{"norm_eps": 1e-05, "attn_scale": 0.177, "doc_mask": true, "dataset": "wikipedia_en"}
Each number is 128 + 32 x the weight over its row's rms, rounded and kept within 0 to 255. Layers, rows and columns count from 0. The size above them is the row's rms in percent of the matrix's.

# layer 5 MLP down (transposed), 1792x448, rms 0.0729, rows 1604-1703, columns 32-63
size [102  80  99  93 104 105 103 102 104  96  95 104 105 101 103 100 107 108  97  99 105 109  93 111  84  96  98  95  88 109  97  98 102 100  97  93 105  97 100 105 103 106 102  98 113 110  92  92  99 106  94 109 102  97  96  99 109  93 110 104 107  95  97 114  95  97  97  92 104 104  98 103  91  94 104  95 111 111 102 107 119 108 104  99  94 107 103  99 104 110  97 103 105 103  96 106 100  99  93 106]
[[103 110 111 118 138 130  78 101 210 117 154 105 114 150  83 121  99 131 125  95 122 116 128  89  97 166 191 140 123 157 169 155]
 [163 142 180 116 129 153 147 128 195 115  89 112  82 147 139 181 146 162  92 147 167 128 153 144 121 137  96 154  97 110 129 123]
 [ 90 110 155 180 146 197 174 155 159 109  82 164 164  76 135 135 138 161 134 177  97 123  78 146 145 117 182 143 107 101 174 119]
 [105 104 152 211 139 108 137 160 121 164  92 101 117 133 179  83 175 166 102 108 109 100 222 132  80 104 126 130 137 105  80 102]
 [115 111 169 166 107 105 147 137  95 150  89 121 144 103 162 145 129  99 138 164 140 139 155 103 107 102  92 127  93 120 138 162]
 [109 128 121  97 159 130 116  87 158 179 118 144 151  95 155 146 114 152 102  79 162 135 137 141 132 140 121 198 167  91 175 158]
 [179 140  86  87 125  96 167 132 141 127  88 168 124 101 143 131 136 133 192 124 127 129 179  97  70 119 154  82 140 113 118 174]
 [155 119 175  69  68 162 110 160 143 100  93 152 124  51  83 148  91 165 137  88 123 121 135 150 121  89 170 165 138 158 142 104]
 [101  97 149 135 101  93 176 185  64 144 123 151 104 106 103 135 106 133 146 131 103 139 142 207 163  74  90 114 130  82 149  83]
 [129  76 138 191 104 178 129 102 164 159 128 110  96 137 122 110 113  48 114  55 153 108 135 179 144 119 138 151 132 126 113 170]
 [146  89 105 146 114  52  65 146  99 141 160  83 144 135  53 111  80  76  99 121 120 134  87 177 164 175 117 141  72 166 113  95]
 [ 88 171 152 117  64 151 102 135 129 144 149 130 137 159  74 190 104 159 127 165 139 113  57 113 144 109 138 134 125 146 132 121]
 [138 132 149 106  84 173 146 191 120 141  98 134  71 144 138 162 158 161 133 173 159 141 138 139  86 176  86 214 185 138 146 109]
 [156 155 211 131 117 158 105 138 139 104 141 121 123 131 145 164 170  95 170  68 135 139 155 170 146 126 122 161 154 164 187 173]
 [137 163  95 100 152 138 172 126 153 162 157  86 132 130 154 131  81 103 111 120 175 112  79 180 141 113 106 126 121 144  85 100]
 [118 123 165 132 115  91 135 170 145 108  52  97  63 138 168 131 166 141 128 118 112 152 155 120 116 184  75 133  91 197 136  97]
 [ 78 124 118 108  86  63 185 129 113  89 116 122 157 100 132 120 130  92 140 161 141 114 125 173 119 159 167 120 140 113 123 126]
 [151 164 177 114 104 161  97 120 128 161 129 118 128 116 163 108 145 115 100 141 118 124 133 133 137 133  61  59 142 141 102 179]
 [129 158 114 133 108 114 174  90  94 106 111 153 175 134 145 150 105 175 126  90 131 111 144 160 145 114 140 147  98 191 104  56]
 [175 150  92 171 152 121 105 153 147 126 179 191 144  34 148 129 120 123 196 137 147 112 104 102 125 129 158 147 119 110  73 143]
 [152 197 126 104 125 175  59 161 113 170 130 125 108 169  96 120 157 106 124  96 149 129  92 133 104  80 117  64 125  85 159 106]
 [155 129 125 160 103 145 129 148 133 151 158 121 123 169 115 130 106 175 106 127 144  90 156 113 178 178 180  79 208 132  96 105]
 [109 122 120  99 176 118 131 121  88 105 132 157 124 136 169 166  77 168  92 123 172 108  89 140 176 147 155 136 148 158  91  89]
 [151 120 141 109 134 122 136 171 127  87 134 155  81 103 171 163  81 171 118 150 128  88 119 130 148 171  94 119  97 146  90 103]
 [ 86 117 125  88 129 109 117 141 165 156 124 120  98 120 106 106 128  81 148 139 136 158 118 149 140 132 149 162 142 136 189 114]
 [151  52 132 115 165  69 166  41 125 168 123  52 120 159 127  92 169 120 162  86 147 149  76  85 215 126 116 147 173 144 128 118]
 [179 140 129 138 175 126 136 131 110 121 127 162 138  81 106 124 166 142 102 135 107  74 120  99 117  91 102 138 101 161 105 131]
 [ 98 125 127 109 169 129 135 162 124  90 183 102 130  90  93 107 127 165 138 111  71 177 149  96 118 121 194 151 208  97 148 124]
 [ 95 130 128 113 155 137 159 168 123 163 173 118 114 156 160 142 140 185 136 139 142 199 162 138 137 144 148 110 144 141 204 144]
 [ 97 200 141 115 152 143 100 117 119 131 162 154 157 179 170 142 163  99 118  80 124 134 129 189 137 153 167 136  96 153 171 159]
 [189 163 170 143 107 130 136 102  84  85 123 160 175 167 184 164 155  98 174 161 110 144 128 126 134 144 149  82 163 117  79 117]
 [133 143 147 168 112 176 106 150  90 122 108 174 121 153 155 168 135 155 132 129 165 159 130 128  55 137 123 160  89 128  73 173]
 [ 83 145 133 134 115  98  76 152 123 175 122 202 109 103 109 112 133 142 144 155 147 121 115 155 161 132 153 146 126 142 143  72]
 [131  96  99 159 128 149 171  88 150 176 125  99  84 123  98  73  76 157 154 132 138 132 173 137 180 137 129 132 147 158 112 137]
 [169 177 105 117  84 130  66 119 134 128 170 196 130 122 137 143  82 150 124 148 175 131  82 139 111 185 184  99 143 112 102 127]
 [132 109 156 154 117 140 118 114 138 138 139 134 101 151 144  93 135 179 102 141 137 156 137 101  99  95 136 254 154 135  93 134]
 [124 113 122 133 190 171  44 155 160 114 147 123 156 176 101 156  55 129 142 154  59  94 109 158 113  85 159 113  84  94 155 135]
 [143 131 135 121 108 111  94 163 186  93 142 148 138 170  90 146 149 110 135  88 135 150 126  98 139 127 160 122 139 115 157 170]
 [169  86 158 164 177 116 143 151 158 114 159  72 107 139  62 117 132 133  51 139 155 156 113 110 174 107 112 167 137 102 156 140]
 [146  83 117 134 172 128 152 128  90 156 119 121 138 142 163 152 127 144 114 128 160 107 110 138  90 127 117 119  89 133 139 127]
 [164 158 134 125 116  99 120 201 107 182 157 194 146 150 143 119 116 152 110  81  90 145 121 170 170 194 143 141 115 118  88 190]
 [101 176 180 140 140  93  83 174 131 117 129  85 142  82 167 151 137 115 110 149 133  93 103 142 109 169 123  94 207 172 158  77]
 [126 134 127 111 146 122 165 152 186 134  88 145 149 189 158 149 129  91 153  69 112 130 151 142 150 101 156  96 111 120 101 158]
 [192 185 124 128 132 176  91  90 109 134  61 181 118 144 129 105  84 192 123  66 166  89  95 147 120 127 159 169 144 159 116 152]
 [100 177 170 162 106 164  88 172 179 170 140 103  81 152 135 133  60 132  77  80 166  79 149 141 159 166 125 121 188 148 155 132]
 [138 102 116 183  74  88 102 148 103 121 151 142 145 157 113 149 110 132 107 119 145 188 121 180 118 160 158 120 145  82 148 160]
 [ 97 187 145 111 129 162 100 116  72 115 104 159 103 100  59  95 181 115 157 146 136 138 145 124 105 178  93 121 132  94 129 143]
 [160 168 176 112 141 107 152 107  71  43 127 110 162  88 117 158 112 152 137 136 106 148 147 149 156 163 143 150 147 162 145  77]
 [119 155 149 132 150 163  84 192 130 147 101 164 164  78 151  72 239 151 171 117 186 145 109 140 143 143 108 126 140 121 127 133]
 [ 92  74 128 152 161  88 109  81 109  82 124 118 182 162 143 123 133 102 122 109  98 111 129 165 156 149 143  93  89 128 163 100]
 [ 99 112 156 126 199 137 115 126 102 106 181 116 151 137 113 178  63 156 128 121  95 108  95 134 143 101 158 122  44 114 123 143]
 [ 95 187 114  87 104 109 158 151 122 149 170 150  84 157 208 134 155 126 159 159 107  93 161 234 109 152 132 139 132 112 177 116]
 [ 97 106 122 113 131 215 212 129 143 112 128 150 122 139 155 159 118 137 168 115 121 161 148  95 101 154  96  84  92 111 139 126]
 [119  95 138 113 224 198 124  94  97 125 150 123 119 146 126  87 126 115  95 114  89 124 113 135 122 161 183 103 104  77  72 100]
 [101 143 116 149 158 132 121 185 157 136 140 139 100 156 112 111 148  79 155 144 122 208 132 131 159 101 133 124 142  70 133 168]
 [ 85 170 140 128 195 128 180 150  99 147 131  94 159 156 147  97 124 106 121 122  75  84 132 104  99 184 143  99 109 159 127 135]
 [115  95 160 127 118 133 145 122 165  97 163 127 184 183 133  66 100 144 137 142 111 163 169 177 127 168 128  99  87  97 102  84]
 [166 141 137 135  78 153 130 123  87 179  98 104 145 131 151 132 111 122 121  65 165 140  82 106 111  90 118 165  96 126 121 113]
 [175 166 101 157 106 135 112 160  90 135 142 100 168  91 177 117 131  82 159 137 145 154 135 112 117 130 137 125 134 138 128 190]
 [147 136 138 155 114 118 186 175 111 162 110 145 138 130 125 140 154  95 144 161 176  85 102  89 151  78 124 101 147 105 128 180]
 [ 92 101 102 187 165 109 183  73 118 155 136 162 158 134 137 143 106 154 128 111  83 121 201 106 133  94 143 118  99 143  73 118]
 [129  73 144 138  79 119 130 137 131 173 125 145 145 112 119 120 122  60 174 123  80 146 110 118 140 148 173 158 128 167 227 192]
 [154 155  91  97 128 115 139 125 167 126 112 100 109 211  69  95 131 111  65 180 112  88 113 107  90 144 112 151 140 171 128 148]
 [170 179 121 100 142 123 130  97 121 110 125 135 134 146 119 123 165  87 128 122 137 147 151 150 166 150  73 126 200 202  97 137]
 [114 109 177 105 131  78 131 158  96 125 109 121 160 185  88 148 136 126 164 128  55 131 150 139 140 105  63 151 163 184 139 164]
 [138  90 111 146 132 164 145 103 132 145 120  68 141 130 133 107 227 109 171 146 225 150 143 104 158 174 141 194  79  83 154 152]
 [180 144 128 102 155 128  78 141  99  90 116  78 116 111 149 147  91 132 185 195  64 131 152 186 160 120 116  89 122 163 156  83]
 [118 199 136 184 130 186 114 179 140 135 156  87 232 162 128 141  54  86 182 195 109 109 142 129 110 136 123 117  78 117 108 159]
 [115 152 119 117 141 148 162 114 131 122 144 136 165 149 129 154 142 129 170 118 109 121 107 156 124 135 100 124 139 124 173 133]
 [147 100 158 127 122 157 156 169 165 129  69 113 208 184 126 128 121 139 135 136 125 134 114 138 156 137  89 137 120  96 174 137]
 [127 105 120 169 194  66  74 172  65 138 144 118 131  94 104  70 123 138 152 113 179 149 120 146 115  73  80 117 147 117 108 109]
 [125 189 157 118 138 169 125 105  90 101 117  96 124 107 112 127 112 136  98  99 177 126 130 173 151  98  84 133 136 136 117 109]
 [155  55 117 163  66 196 129 102 166 168 103 138 140  72 152 154 152 169 150 185 162 164 128 244 145 119 153 121 120 167 151 190]
 [153 160 173 107 173 185  95 131 127  96 141 140 125  95  89  92 123 193 112 167 125 145 133 134 138 129 124  35 145 192  94 101]
 [126 211 133  99 117  93 123 143 191 173 129 140 183 182 171 106 119 127 129 148 153 103 126 162 115 177 121 142 136 111 112 103]
 [125 108 128 146 184 159 159 129 129 140 163 139 168 134 120 116 125  94  99 198 156 186 113 187 138  89 118 154 146 141 154 128]
 [173 153 165 167 131 115  85 161 165 150 144 103  86 149 122 143  98 103 149 136 154 121 179 151 152 167  44 118 143 181 148 115]
 [151 110 115 125 140 113 119 127 121 151  96 176 108 172  83 117 162 118 152 121 127 117 129  85 171 102 128 132 137 120 167 139]
 [124 161  70 117 134 167 216 173 116 140  90 186 147 144  87 131 123 134 128 160 147 156 141 143 106 159  93  96  45 104 125 119]
 [138 125 162  58  99 131 175 179  90 129 149 164  85 123 162 115 100 131 114 128 101  90 157 127 145  90 106  67 137 155  60 100]
 [164 178 109 129 161 123 104 152 163 115 117 108  91  99 144 163 141 111 209 182 127 112 162 110 124 143 114  82 113 209 119 144]
 [130 144 133 112 101 114 149 158 110 166 137 109 153 140 173 132 132 105  80 110 135 171 127  71 147 168 190 111  81 141 169 103]
 [109 173 116  82 139 117 142 147 123 102 100 143 107 144 132 118 145 147 116 154 157 132 138 150 101 164 148 164 168 106 128 173]
 [135 152 161 123 118 153 112 126 169 120  65 141 173 148 127  88  62 153 136 156 154 172 148 112 146 141 143 108 130 142 147  94]
 [125 171 128 114  85 118 164 114  70  86 125  85 135 126 142 123 126 115 104  68 150 141 137  89 176 130 142  99 117 109 131  92]
 [107 228 116  86 113 163 102 124 154 169 164 170 147 121 140 155 145 148 135  86 174 155 139  91 154 168 230 121 118 125 111 132]
 [191 207 168 102 111 142 130 120 140 106 148 161 132 186 128 169 118  67 183 162 128 147 118 124  92 153 136 138 100 133  81 139]
 [162 163 167 172 109 151 129 163 180 136  62 121 144 115  90 130 181 117 121 116 130 164 137 118 128 132 101 166 116 105 133 135]
 [127 135 179 108 157 169  98 122 153 169 139 176 129 136 118 113 176 122 127 157  84 138 119  91 149 104 144 201 162 133 102 124]
 [107 106  73 133 205  91 117 165 149  72  89  81  94 127  63  94 163 155 167  61 122  89 123 117  99 141  81 152 148 162 188 225]
 [148 214 142 149 130 156 156 126 160 112 155  86 100  99 142 140 141 110 113 165 119 150 161 170 154 113 110 150 158  98 130  85]
 [ 84 128 145 123 152 135 156  95 142 155 131 117 116  67 115 141 141 139 137 201 207 110  98 142 173 108 140 115 122 124 170 126]
 [199 147 150 138 157 171  93 163 131 103 124 168 122 120 141 108 151  89 114 127 162 118 158 126 115 109  93 144 163 175  89 101]
 [121 103 124 165 137  90 142  98 174 122 128 138 114 129 180 121 169 105 123  87 102  91 110 126 174 130  74 185 148 203 110 161]
 [124 125 101 156 118 138 157 109  74 164  95 109 159 162  73 130 100  93  64  90  91 137 156 145 113 156 113 118 106 163  74 195]
 [144 140 164 170  83 159 116 157  67 139 173 132 109 185 102  99 151 137 115  82 238 130  98 131 169 107 135 171 149 164 194 138]
 [124 142 184 110 153 156 152 100 112 196 163 156 186  93 101 103 110 138  87 101 206  83 121 111 103 139 144 122 151 113  77 127]
 [154 116  97 148 111 172 147 138 127 177 182 110 120 169 208  96 157 157  98 167 131 157 123 109 155 131 154 155 130 109 139 118]
 [135  92 146 151 116 132 124  95 120  57  87 104 126  99  65 135 162 134 201 163 113 113  95 131 134 108 135 128 127  89  96 154]
 [133 120 156 136 118 115 139  77 106 117 138  56 160  78 140 108 141 186  96 100  96 130 106 118 167 179 108 165 140 163 149 113]]
# layer 5 MLP up, 1792x448, rms 0.109, rows 1605-1704, columns 32-63
size [ 95 106  94 106 107  98  97  95  94  99 101  97  95 104  98 101 106 102 104 103 107  91 106  86 103  96  95  85 101  92  96 108 101  98  92 104  93 100  98 107 113 101 100 112 109  88  86  94 104 100 108 103  98  99  97 107  95 107 111 104 100  95 101 100  89  95  97 104 118  94 102  98  95 115  93 103 105  98  98 116 101  97  97  95 100  98 101 105 108  96 100 101 106  95 105  99  93  97 106 103]
[[ 92  99  95 191 126 150 146 113 189 108 121  89 150 106  72 122  88 154 127  98 188 111 153 143 164 157 147 147  96 156  94  87]
 [123 127  91 128 135 198 191 146 118 221 132 121 108 111 107 210 100 140  69 108 122 100  76 156 161  91 207 136 170 153 183 178]
 [ 98 133  92 111  74  99  87 139 176 124 184 162 175 117  53 143 118 110 125 126 130 132 101 129  94 116 131 111 187 147  91 126]
 [197 152 103 158 130  75 175  94 105  97 166  46 143 128 121 117 141 143 110 125 149 137 158 152 162  87 131 123 128  97  97  92]
 [ 77  92 148 147 124 133 135 130 125  86 148 179 153 101 112 142 155 146 161 163 141 168  55 140  93 133 150 141 112 151 141  88]
 [153 162 115  92 131 169 145  90 115 107 135 107 119  99  93 115 110 178  64 142  99 121 168 127 188 140 147 136 123 142 156  93]
 [ 78 102 176  98 124  85  86 134 148 139 131 167  38 116 103 149 113 107 124 122 159 160 150 141 148 121 139  96 137 116 225  97]
 [119 152 113 102 181 176 176 106 117 163  63 120 156 115  66 111  98 132 114 130 145 156  71 178 118 104 142 167 175 151 174 152]
 [ 81 118  98 140 160 123  93 143 121 138  93 149  94 122 110 103 106 143 146 107  86 141  72  94 149 121  74 154  89  74 111 174]
 [155 195 139 148 111 131 124 232  79 161  85 183 144 108 152 107 128 144 125 118 107 175 150 216 155  79 128  64 150 135 123 194]
 [134 142 110 135 126 150 120 124 150 119 136 108 143 151 116 163 157 128 178 195  88  76  84  64 159 186 117 170 214 137  81 150]
 [130 110 135 105 154 128 124 125 104 140 130 146  70 186 140 171 151 178 127 126 107 115 138  82 143  96 118 167 148 144 147 155]
 [133  48 134 162 143 114 120 157 104 150 127  98 130 115  85  96 127 127 125 143 121 152 210 143 172 105 139 111 128 128  82 115]
 [161 159 158 157 177  91 153 133  60 131 178 110 128 128  90 159 147 149 166 133  95 120 117  97  38 126 163 109 184  77 134 119]
 [ 53 113 106  34 107 112  88  88 111 117 139 119 163 164 179 144 119 116 140 151 112 123 161 181 131 110  92 152 100 115 154 107]
 [180 120  47 165 142 128 124 122  83 111 185  74 140 142 135 151 150 154 103 100 126 106 124 133  93 120 121 129 175 109 189 117]
 [181 101 148  89  53 165 120 101 176 129 163  92 124 171 126 145 131 154 106 107 112 129 160  66 131 154 107 123 139 155 125 131]
 [ 95 153 137 123 125 130 106 145 121 128 195 128 131  93 122 120 139 159 134 111 126 166 130 150 130 109 118 115 123 103 183 106]
 [ 82  98 130 131  91 115  94  68 172 122 143 153 140 133 158 131 120 144 148 186 108 116 176  96  68 102 138 178 126 138  79 129]
 [ 98  94 119 118  62  95 153 124 121 146  94 189 126  97 168 103 116  88 139 130 141 135 147  98 146  96 145  79 152 150 132  68]
 [ 92  57 100 179 204 138 165 110 102 202 123 150 162 122  84 178 112 102 144 106 132 136 130 108 146 161 158 100 125 104 169 185]
 [112 112 128 191 161 101 104 180 134 198 130  95 105 158 142 105 117 105 159 140 126 105 139 169 161  95 167 155 127 151 136  91]
 [167 140 123 192 130 145 111  55 135 231 113  93 129 112 100 172  93 116 119  81 135 158 146 142 179 172 139 152  88 130 103  89]
 [100 131 115 205 143 151 153  88 128 105 161 103 142 142 207 140 129 108 151 115 142 102 115 160 105 162 118 142 121 151 125 137]
 [106  92  92 123 154 157  84 141 120 105  84 176 151 149 144 143 145 104  93  96  79 123 145  76 101 136 120 132 143  86 145 114]
 [102 154 172 112 134  90 140 114 109 189  87 117 143 117 144 155 159 106  57 139  86  41 139 118 123 146 139 143 137 160 148 126]
 [ 93 146 133 190 151 138 103 125 134 109 155 171 116 108 161 128 125 154 123 155 159 127 130 160 107 111 132 162  84 128 120  66]
 [157  75 136 163 111 125 151  90 130 102  73  97 145 153 142 148  89 138 133 168 169 138 125 127  63 150 118 149  72 139 107 169]
 [123 140 108 132 123 124 170  52 113 122 166  96 130 152 103 149 130 101  84  84 163 117 130 100 129 151 145 160  87 118 110  95]
 [156 130 156 121  85 113 159 154 171 116 153 127 168 120 185 129 175 130 143 105 118 133 138 129 140 150 198  87 132  81 137 121]
 [142 159  93 127 121 112  99 100  99 208 161 136 129 131 134 154 103 127  98 127 115 109 164 114 164  88 164 144 123  84 131 154]
 [121  75  84  81 140 212 156 140  81  98 116 124 148 106 106 104 172 115 111 145  75 146 131 105 126 181 202 209 125 132 115  40]
 [ 99 147 129  33 117 120 156 116  60 133 141 104 119 129 104 151 139  93 147 139 120 133 152  89 113 169 145 131 130  75 106 100]
 [162 121 169 163  68 108 101 177 132 190 125 144 121 168 141 196 148  83 146 153 140 144 118 108  96 145 166 151 108 120  94 131]
 [126 139 136 175 131 149 144  72 182  91 152 135 134 102 116 128 165  94 144 130 124 113 180 140 106 174 129 110 125  99 124 145]
 [116 146  95 110 128 126  67 111 115 166 157 104 148 129 126 155 112 140 137 128 153 124  96 201  97  90 197 172 145 118 137 132]
 [140 133 107  92 144  72 139  89 153 141 105 120 119  72  79 115 167 188 157 157 177 141 148 147 115 101  97 146  92 167 174 215]
 [102 161 126 109 121 107 132 130 104 159 150  94  73 154 102 156 138 130 167 135 147 140 102 144 140 119 158 137 163 182 125 114]
 [115 104 108 144 184 104 164 116 104 136 141 131 157 139 128 118 117 121  97 171  55 142  34 115 163 106 180 147  92 108 122 104]
 [121 125 154 169 198 190 148 103 143 107 103  92 123  75  95  91 116 117 138 138 135 167 108 168 162  67 123 141 195 145 112  69]
 [118 131  88  69 114 139  88 118 118 121 120 140 104 124 119 144 118  95 146 166 125 174 143 107 138 145 126  57  89 152 165 130]
 [199 101 174 137 133 168 177 154 156 149 129 172 152  92 142 148 104 132 142 100 129 152 146 134 146  61 151 123 125 114 109 103]
 [145 122 144 101  83 127 103 150 117 118 159 127 176 108 169  87 141 159 114  93  83 126 102 134 101 125 126  84 124 123 134 180]
 [ 38 138 124  98 143  70 102 112 146  95 115 125  82  71 116 102 104 133 101 137  86 139 111 157 161  88 167 123 103 155 106 142]
 [ 97 110 152 100  67 111 127 157 102 161 135  67 126 138 123  93  73 116 126 156 107 113 131 133 121 109 126 102 166 133 140  79]
 [104  78 115 146  83  91 154  87 158  99 107 136 156 225 198 169 161 113 107 120 137 121 154 173 172 136 118 154  91  80 190 120]
 [ 78 155 114 110 128  88 101 135 175 107 134 122 157 130  71 117 138  87 123 109 158 128 140  94 115 133 111 128  81 171 164 139]
 [ 90 124  93 143 158 164  50 159 148  93 128 147  79 124 137 166 109 129 108 135 120 102 149 140  98 105 172  82 116 118 139 121]
 [140 176 119 132 111 123 136 127 127 176 141 116 118 180 109 175 111 161 207 133 107 171 143 133 131 130 135 167 162 101  70 188]
 [124 158 135 123 164 166 131  65 110  78 102 102 120 176 113 153 145 135 119 127 128 134 104 101 155  34 160  82 166  78 107 117]
 [132  98  74 170  64 126  94  84 181 118 144 135 151 207 134 138 125 153  73  95 144 138 134 157  97  86 136 157 106 162 133 141]
 [112 109  91 122 114 136  42 138 151  48 163 165 116 122  95 127  93 154 127 180  96 101 125 105 111 136 129 161 160 123 142 125]
 [129 165  92 179  54  95 143 149 174  81 139 104 174 133 110 143  77  92  99 169 106  84 146 150 128  94 161 175 111 160 134  97]
 [100 105 116 124 139 121 121 173 158 130 177 133 118 151 112 127 162 109  90 106 137 121 112 115 109  95 137 136 182 134 133 120]
 [151 107 115 114 114 178 155 117 118 189 172  87 193 142 177 139 114 153 115 147  98 169  74 199 102 151 149 180 152  96 105 114]
 [146 129  95 120 116 142 125 128 116 136 136 123 149 188 158 140 106 128  34  60 139  66 122  81 172 148  63  94 134 167  88 110]
 [156 128 137  58  50 105 104 135 139 137 126 156 122  97  55 105 115 165 125  74 134 135 161 137 135  92 120 138 124 127 181 147]
 [110 121 140 148 128 103 129 112 125 129 115  98 161 107 129 130  86 114 138 132 212 128 149 146  85  94 144 115 163 119  95 164]
 [120  98 144 156  98 127 139 127  83 153 101 155  94 105 121 147 159 128 123 115  99 133 150  82 105  49 140  87 131  88 102 110]
 [152 148 190 151 111 112  86 115  97 165 132 135  28  78 184  63 136 150  92 148 122 122  56 157  96 125 124  92 145 146 195 117]
 [118 148 100 139 108 205 171 121 113 152  96 128 165 149  58 141 146 133 119 141 124 153 123 103 128 122 131 125 156 125 108  75]
 [137 119  89 195 112 126 136 156 147  75 177 167 126 148  48 237 166 128 141 153 111  95 128 152 125 174 158 166  65  98 152 172]
 [138  96 159 117 160 128 107  95 186 145 133 166 138 162 112 187 151 132 128  89 149 100 178 118 124 157 142 154 138 126 184 131]
 [ 80  96 129 113  93  57  97  92 147 171 133 148  96 156 108 189 106 130  54 189 132 117 152  98 147 107 170 131 109 105 103 110]
 [ 94 154 109 112 124 137 175 116 131 190 120  91  86 112 138 173 113 142 128 138 101  93 113  88 117 102 121 175 131 174 144 135]
 [171  92 185  82  86 125 105 105 166 155 152 202  83 174 108 117 108 149 148 112 170 156 103 130 146 138 139 135 107 120 132 175]
 [114 122 135 166 103 153 154 143 160 154  84  89 118 152  78 153 151 101 107 112 141  86  96 117 180 111 177  74 150 126 175 186]
 [ 92 115 142 138 160 120 138 156 155 142 133 152 135  29 145 203 118 121  87 161 137  92 114 184 174 169 152 136 118 145 111 111]
 [173 157 171 128 106 114 120 143 161  87 129  70 107  64  96  89 111  95  68  68 162 220 147 122 166 133 171 147 151  94 168 130]
 [166 110 182 106 113 111  84  79  98 162 113 118 181 143 126 154  84 159 107 158  94 126 108 159 136 172 115 127 102 134 129 113]
 [145  93  99  74 118 186  89 143 149 130 118 137 150 109 112  90 147 108 146 124  93 161  94 124  72 181 120 137 148 132 190 157]
 [166  49 136 136 139 143 135 135 164  56 112 114 169 124 102 150 202 160 119 162  60 146 116 137 118 156 105 110  79  74 139 128]
 [163 136 176 140 188 132 109  98 125  97  78  73  86 124 100  86  89 146 136  99 142  78 126  66 141 138  81 117 105 132 150 123]
 [121  63 144 139  97 120 113 122  64  86 138  90  54 111 118 118 172 139 108  72 115 198 158 150 104 138 119 133 137 124 163  86]
 [ 87 151 121  85  70  95 176 147  86 102 118 207 116 112 106 120 130  80 152  86 198 165 143  88 132  96 111 122 153 141 142  92]
 [176 141  76 141 162 149 124 111 138 141 135  85 127 164 136 127 173 109 102 115 131 162 118  81 128 131 220 104  85  92 125 131]
 [160 175 128 119 127 162 129 151 106 152 158 128 140 159 116 129  96  55  92  90  91  91 124 106 142 180 144 145 101 138 163 136]
 [121 145  97 207 158 131 149 142  86 184 152 133 193 138 145 126  91 145 108 110  85 138  62 166 111 121 120 121 157  74 123 101]
 [141 131 101 132  91 131  97  94 168 100 104 100  68 122  90 214 134 145  61 121 149  86 118 149 151 100 126 150 165 135 102  54]
 [144 132  96  91 145 186 156 107 162  90 125 134 102 157 144 125 107 162  94 120 122  97 102 122 159 129 157 183  86 179 126  73]
 [148 124 133  64  95 101 115  85 155  91 141 168 175 106 117 139 129 112 128 134 118 152 116 144 136 106 122 167 151  63  81 116]
 [ 88 165 116 126 121 135 151 147 175  74 149 107 156  97 152 101 115 158  72 139 122 168 140 106 155 131 151 162 131  79 171 107]
 [125 171 102 152  95 120 156 125 104 104 190  92 151 124  64  62 115 103 104 138 125 176 175 125  95 169 155 128 114 114  76  83]
 [120  85 139 114 138  96  89 178 145 125 147 161 117 146 101 190 192 157 116 116 119 121 158 168  99 131 123 181 136 119  78 124]
 [139 103 170 150 136 115 134 101 110  71 109 135 142  57 136 116 101 103 130 161 125 103 126 148 127  45 102 103 170  96 161 160]
 [180 134 119 109 119 148 194 102 167 121 115 124 142 110 106 150 154 108 102 158 135 128 119 125 112 148 149  90 168 152 113 150]
 [163 114 128 129 115 105 116 131 127 157 154 143 133 106 153 131 107 109  91 180 133 170 167 124 106  68  83 104  85 114 161 102]
 [105 172 115 116 118 111  86 144 135 171 129  98  49 140 134 142 173 185 108 179  50 152 122  86 139 132 128 129 154 146 156  83]
 [140 121 119 152 216  73  91 149  77  67 168 153 114 148  77 114 124 201 125 103 108 101 154 140 160 119 113 107 139 134 121  93]
 [106  51 160 125 134  94 111 119 127 135 144 151 115  99 119 177 112 133 149 111 177 174  56 144 143  94  72  56 146 108 163 130]
 [110  91 106 149 117 126  99 165 128 118 121 130  65 149 101 176 151 146 134 133 150 112 144 109  84 154 169 188 142  94 167 123]
 [138  49 186 159 158 107  72 106 144  77 179  88 125 102  66 167 134  93  97 149 124 124  81  90 162 172 115 176  82  75 113 121]
 [122 135  78  95 125 158 132 110 143  88 140  98 123  70 141  96 138 145 130 169  90 123  77 114 152 106 170  82 140 125 181 135]
 [109 110 200 122 135  59  40 129 125 111 146 113 103 155 129 134  92 120 124 105  90 164 121 146 136 126 120 174 155 161  88 119]
 [118  98 169 170 146 102 151 105 147 109 144 137  83 137  94 129 150  85 125 126 181 148 135 122  98 119 155 121 146  98 163 168]
 [187 124 100 141 137  70 128 167  96 156 113 117  98 184  96 131 122  75  87 130  77 124 118 159 190 142 115 137 152  84 161 119]
 [ 77 134  80  89  82  94 109 139 155 121 187 139 111 180  58 115 101  63 141 138 131 116 109 156 120 142 112 144 101 143 168 159]
 [114 166 108 110 137 139 160 137  83 105 144 142 150 117 172 145 108 127  67 120 114 141 140 150 135 133 110 106 109 118 148  81]
 [130 115 122  94 135 158  88 125 136 116 103 141  91 168 108  50 131 151 174 148 111 153 112  85 166 210 148 124  99  98 126 126]
 [126 107  86 117 153 185 107 147 129 140 127 156 172 120 128  93 112 155  90 187 119 135 128 160 138  98 159 174  72 104 161  60]]